Part of a small language model's weights.
Size: 10 layers, width 96, 3 heads of 32, MLP 256 GeGLU, 1.23M parameters.
Architecture: LayerNorm before and after each block, rotary positions, no biases in attention or MLP, capped logits.
Training: a variant of Adam for these matrices, 113M tokens, 6879 steps.
Each number is 500 + 25 x the weight over its row's rms, rounded and kept within 0 to 999. Layers, rows and columns count from 0. Numbers have three digits each. The size before them is the row's rms in percent of the matrix's.

# gate: layer 7 MLP gate, 256x96, rms 0.145, rows 236-255, columns 0-95
# up: layer 7 MLP up, 256x96, rms 0.151, rows 236-255, columns 0-95
# down: layer 7 MLP down (transposed), 256x96, rms 0.134, rows 236-255, columns 0-95
gate236 095:506453513509469518557497488486543486522488493526526511454475528507497495509487430535449471522533514520511503506535480452478485494525491485500472512504504494469499523506509488504531498466488532547463498530481488453547451479496566502508532517504502496514492520513479517491482494513525497497
up236 119:508539487494506523515505473481508500509530458525509515501529503510523518524526468497480513529506501527510503511514456466493522517505494482546514458480460452443512510483501480500513498504524508492486435516448472507478449451502528501514500531530483481496445496484473472523501513533523463451
down236 112:505552502466505504518503487491483489525497460480522552487480488500549500508516456506486515527534479511530545508514517489528510508486483524490508479486496461452496510473473467533535501526450494503494469545472468479495494496498450478519488543550474527490493471495516500535519515556520501465
gate237 095:492433485493513529471500501484521451482503511497487475524525502504490498513486497516532466548510497476495458529505516499434526523461521534502517502515510489463505495536482478533506464518497539531504503465510454488526501541462532488510534511474519520486530501485478524472545514505446520473
up237 099:499447543488499474478508525472525506511460503516455523492493495517473454527548528457514498503524478548458515481525486515489536502492472483510450466483485500488470518509481512483485510537507527522518529554502541471524470521490515524487537487499495479514526522504461456472490524474486476494
down237 104:489509521468458459516501499509515477482493489513511479501471495485491479471499520560481493504491521500518434517524511483536498524522516511437457468486521477508543520501500479537509499512501469507535478474499461505536495556475482516526507558497502495519459480481454522510508500475550524507
gate238 097:512551496511502489516469504488547495529452533515496458545516475483503512518500474512473484536513544514527497474495538465499479510536489490503509499543462503504493507479515496515549498518500472474480453484517502511497545492485515498484515535507539473450499525545472468504482443497520456479
up238 092:497481507501503495506509487475510512481475469523444496498479532516470463491470496472496509512527486488496510491493530518572525472524458527502512435443496498485465550466483518513529527520490491519526499465494509511500490527528494542508509469531455495526476495469477483496529499569511490498
down238 097:479519479486533451482492489530493469493485568490546511526534484475501492484520505524480511514478500466453509506496535524468468491440497525517493510451477489535504450539508490506525537494525524507483526504485498486498498508504470478447539518485501522500523502549479481496486487485551524520
gate239 121:512487505462490504501500475503490489522508505531485430471466513495440482483477473510517487522525493477532452507494489479505485515559504496514491519498533521512492464505520479539527519485477519495496506511552538499521483503530477450555489534521517460476473449540480489528504507474509490472
up239 120:492510494523461559478468520502521502505519507501520490532482489500461514496518458492524515553458453471482476502534493511494505529520519502531488525496535533493492497462488466519516527472481503542484526471512505464519495516498457512519469487442447491516483484465495520466527451531482476501
down239 099:483467478520496463501487493477514534497488492512526456528464476524507497542495529491501491495539470493478496492485515482489487507521553499572450471522478502487508494475489535508518506470479504479480549524508511448473487520527521503541477520514547523535531502517499505485469457451485469482
gate240 100:535493547505452518503512486488509478490483484493456527504464470511513538485504510484491470498548529499471537518497448533498479487508497498491519484477456535542471518476526510502499531519512536503474502477542445515493493471514541496474512449495519493525517492536513515541550476516539484490
up240 097:457483539497498505524499536529522489489452484497519499493486482452542524496530474527477489491524488518543535528512510507507507501499477506473525511496511494469478572510485515437509512461483473502534514509560480495481492533481520497465455499511470524448515528503486509517522488511506449502
down240 099:478514500480504494506505484512484483514531518523489497473492512503455491515468526510471502494491520445495479519502511511489506489488489549535512533505498553511503462517538485527481469515554554478494488497456523537492516492544485487517460505512480500474493496439520466442488535445515507542
gate241 095:507467456471483533490516485502496500522499547527487479479514499516519511475429512506532488532530534474483484474456498524512516508466509480490489496486497523500502501523571501499502503503478541508498533503495541519514514464483496457479544480505510453462521484483493554520543487515485453473
up241 096:477535496490525553505459463547523499495543510476509486516521507481484507524539455510484504493523519499502467449492484465519419478525467510517490484500507527475501489526546503506503511504502503470493516506555488457497512509492545500498454512488503471476481480520487482474529494520533514548
down241 096:461477516517472492490536471491485550513537523461498497473503526505467505483452544503532535496529537478474517500474469500508491495482507510467479516525526506474483531530527536516479489529498506511523500497493575525468502520489485471526520499465500491428521463510500482511525484494469511465
gate242 098:491543461536487514515501519548502534501542521487486483493502517470480471441494462527453482503501488482520491510483510518516514482532533491487483500509521457483522533486512483512479478463532470569502539491491491451518488496478480521496522474500535494487466538526514505452492454508498509539
up242 103:467487516513499485459495509461485472471485513506495558514470496523478534500497513526483530503492477532486542489523456483529482521516463468506552482545537490493507509526506520487496487497496483447558475479506510551477484453472462496517502485485487477477563504510498462478482512520502520501
down242 102:482497510464478509528523500517517444505506515540536498526513489486533459477516482479469459478515508457459460523475488528527489522466530523495470546567520533524486484467512472480486531521509542546503487504529493492494481479494522466503474470462522512472476502475490505535505516515505519502
gate243 103:445501533524503504536494497490465486445505479508508491486523473553466528543489503501494480497462530498532480554509502497484504479505480463477472494518480517501507498517504491534476493531515474516493480502558505467487476527516506479471481444521531476459495563496513511471484508454518501532
up243 102:476477505548484543450489489513496529504486488521555482505501542420503539453516473479501552492495493507541512494499521492526520475520518474504470506480520473479524495505444470527494459476484524527462517482471506473478534506473482494489489506513500499477512476524492518482482504530528538504
down243 102:455483496488490435477476480505498492510525508520535480512523509552535491548550523524483475529470508516503472471486457502514504458483504495510468525494500482509538470521485516516526471535488435510463513495502466491506523442506525485453499502522487528516518539492535495508503491465487505500
gate244 097:491491518559443510508470523479535496511538502502498515507501532499495502504500516474445535483503461503487498469508512497519519511521527519491520471510550513508526466473448501532517511476456487533495516465518499511538476537466523507532476471545464537481528482511503522490458463498514503541
up244 108:466492493551499488509455526483486493496481477514468521529509458527502539475456502532522524498529480506500527477529490498528487528470487513493517526538516489538474511486500497494476478520507443455444499471525501500498490478503508515494483489512471523544487468515530552540469500531531517448
down244 105:498542495497478520518497493455461533515504499558513516495475480531469502465515524545507477455491527512521479491467492506507502449516473514517543504495448481504529561506527515458497496500486524500483494484523491499478499484503499514519443507492503463479494481526496491536466495502501582512
gate245 095:561470525485519525525504535520487540519485501456492493496537508455489471458496496528493475481494524475523497525497539512495513516512527515464477476542522502512516464495490486466476502495499530495500502516504509486481516510524496562453532490484501474494480512494512544517457490506532418466
up245 099:491493479537522512562517492448527484502529486525519543485533523516493470527489504506474502499486469543517529504478532459491529534501513512499500485451500504464512481516460516494522462531459517506517484523498565507540460539470493489493520509533538470496460489495495498520514515527472516520
down245 097:473496514491478492499484500556501573496504566472505478517484487518473523505491494523503505494512491484497507502464478529511484494507489476566537500508509524548495500472520508474507465479465501565473470476528488505469478501495486497509519468517476500502494512509545510501540451517457502446
gate246 104:471476519532499508482476475509502512482471486430485479486493476490444517500496506486487471523525522513496532503457535514543427473496453474477510464518513486520469504502534489509463524494488536535530540518462516509518495490513476469498511510510480461521520507495499537505503546499543509516
up246 100:510458530507515490477522473526456533476507481510463496519491536520516468520473478503539473474522484440492467527503493474472511476516499550486523511459508489520536476520501492525539508445488485489499502454500472519517504496516460520453482502528519495494475489467492534543473476466529475504
down246 104:501521525493490509505428513501524488481474458475463486543493503496461524501473543546504505512519511478499477532528470469520451486468502469478487496545482505507518489526513544497499490524506489494513508497522454492535522526536500477514519529509551461460515495470507507495492505444539467501
gate247 100:504505523516511502537512509506496507523561475485499503473530515466516516491520541523508513513464528469521500513489510507486480477485494517401489515494501539520473453496529466496501540497487489484495511473495523461467528448488486503451518509530551530495497514488524500542518480502468493534
up247 090:490467465518488489448506494490492455519464494500509514529515493517497498472482475513483517462483471479490489535482475520510563479542507492551516519521478455492503552522502530479494504500461531515508500482504488508500487490465528506519521516469534463508506450484513524562537491513461472542
down247 094:514533477481495493490516535501506421499526481474500506503537509491510551476560509528485510508505520518502482490522468538500501489458498515514505499450545523470470479487509476519460472482480502496464513488516483460528485491481535488460534462510505525529495508535492470502551464518512493536
gate248 104:469518481518475503485493489505468462511499521514495449469501506513507506501447495494488499517498503529524497479504464481504502527531557529483502522488519486495544465519515520503495512434502485506436514503477555459506540534537497475473548495506531477528468473478535533470503476511480494520
up248 101:477498498524493518526474500489536522501485461488497570506506502496509447524569507525503499529479447490509464538503470479505474508478462481486488531493508517513521499501486451541494520517495511534492494436497492552494486470507529528535491466495495499479534510537509502514515483450519489486
down248 104:505504478531459495511500520485518512492502523472462466496476478525552467486476513512480529495479526523498536510506519559518517548524508516463521471493502462460492499470520503500525490448470461485467497532508554509491510523481524523495533465536519519509469518449484466495506454500516505515
gate249 105:455519526525508516479473485545490519493496521491496498468522496534508530507458494474490480502487486498520490528487519516528444535489505487453504519498532505502506538442497527508500523452457487510483497491512523505520497513495461457532571468519516509506459510501509473492468492568475513525
up249 101:514497494528434505534503508490483505477496493491471500493522505440491529475522518482464511540497508486498511564520521499565542505472550500473489502465510509485454512452489525494555522463490498505456507519486570497510485521483512533528531502508481507505476496485490481509481515493491497509
down249 101:539520545469475511511471496513470557487472497528529500491491524494535488496477500551492474481454469469503497486473514485461514484513482529523473512530438461502514519501546493488505498506491487464518498517489513497473475487537542531480517496489462465465496506539560522514524498486484523519
gate250 102:491512502559505510529513487531538504499494518551481534454489499462484539558489443519494490517485523491501522486457500515503528489502517467484505511510524468490489489516482476525498497480485509526516557513473504464508503481510514529458486507490431537511454480469528514509495523509463537505
up250 096:509487461521487495459511517518486534484512461539511504506511527481492484532496461455531512518531494500540493478463534523472480492509509485523461494474521504489467491459532486539501485488502486488486519509452506476544557516507451553534482508465542523489505492510538464474485522512468486493
down250 099:487504516509479447504523488495527543520461513459521536504497496480470530478489491537528488515480507498464542499514509458497506483536475486519485487512509494490527485527523517495484527473485497510477497519482478544454454533467455530489510471523545469465528519489478518548530474473532464520
gate251 107:544482569527529502527462485503558487495533500502512523510546466495523524511486474494494457494482471494483473524501515500472476472511514483495511515537509481525489461500514477511518504502524479489547495456491491535516508528512521518512536506448519496509498499530537535501496556442502512536
up251 095:495499501503529506491472474471499487486519503557510455575493495481497494511504513500488534486469454508516496513472473512511521476553523504516513494455547485497487520483497482491486532530499547491496495554462472463502504483517507483479548475536488518561540502493487466476514495498536508531
down251 101:489537521476519540499532507477518496489510477500549486458525470550485479501503486531494484486451540507484488425463496487498494488462499496492473480495486485548498499500507493460555481520508469545493526455494545489475529481514501505498503518478514458484527499509510519515539486514544498467
gate252 106:479519516493489479483507498493516520533466531485516543466568483532481542524491450476510458488547506491477488542518522472477452496499471502507461489501491529530515504483487481522487528461510506517455484496492474475501517537533514529475524513503507471535487455478551515464499469499491499508
up252 098:471506510496486461485484530483459502495490490488474481497522484494498480521527518516481497513503516462504524517513588506491518442504559510489515540455493458485497505486500514483491493526503470506492466477527503504510493504500443488467530493472538510554475505539533476467551485522510505468
down252 097:503493481464518476515499479537479516526468498546477521523466488482492483502507557504482468504540517512500458487495501470547514512488521500484506475535539475511469491497549478483458499513504506474527524473487541514521463485510467454482532465506467530464532511531465507490473519487543523530
gate253 098:485496529534536492527476505519479476525512498477506495533486470477517504552542475481530501540555505501511478498480464500513516485505467510481499470507498505531563519487512508467503469431531522479506490490481469528524492473455505476512502489536475494487564536512440496485496488498512491493
up253 098:508526482559491542466497509497528490467542483513472518474517520572480517518473487474484467509520448501485520512498505521475529509484549491497562517488514519513482506508486515490490497473546502498466526458542522463488501473497473508512451541505491462502482488486514488503494527518490535532
down253 097:485514532454471513518500541524495484509469483530482476485463494480542479490523542485527506476514507507508506439502449522491508506506494497477517466493501498528497519461520496510513498516504492463522518555477509528535513466441488479452483475548493477468473520505517486511489523514569478500
gate254 102:487497470536477534535471503537515489525471511557465469528501529496485525503530517512520517475454518508520442442491485493493507500505501511507492535523503476508455481480483517519548555499458542520508512470463499489498490529476493475521499464505529524506498490500535492474490494536506550508
up254 091:514501472464528478497478485555504501509466487470513473499508453485479505514473470479501542483462509520520471478493454492496556473516493493539518480483536501492506487511511519505571508455532474511509486471481504498469506518468498511474480524491534489551485567528485470506465499507530483499
down254 093:540505526504503514486502458485483586449528541481511459506500478501442507524487484540489511483444478490479508542485511491481498541503532485493486451476512504502543478504478455486497510534482472487495483510491506519527481505519506527538513496503455489496499497490497535537500530534480479521
gate255 099:443463481526482540522494545500480468493486492502478519477463509507490513511524492467446493498496481485545512530486486486516520516500503507507488537475502484491505522558532471511498485497512508541497500498474510543487543468480508518518497448542479466533458502472495549530493517484518476555
up255 097:481513513531462531483486494515507496502481496505500451509525491469497508533478490509477499517506464485481496530515486469466496432498510474530471448511469543498523468537476462508507488507479508444562469507519485495513501518515492478473494485522538476528530488542552495472525500506477549494
down255 098:472494550559499539515470500528508534458516465536516525463488488476448480478528496512494536488495520451515475519493486477513523555474506482490477489477495528518474506518501464511506467513471471520480504511518500502468523509460519522511493505523450471532470505493498528569498506477491499505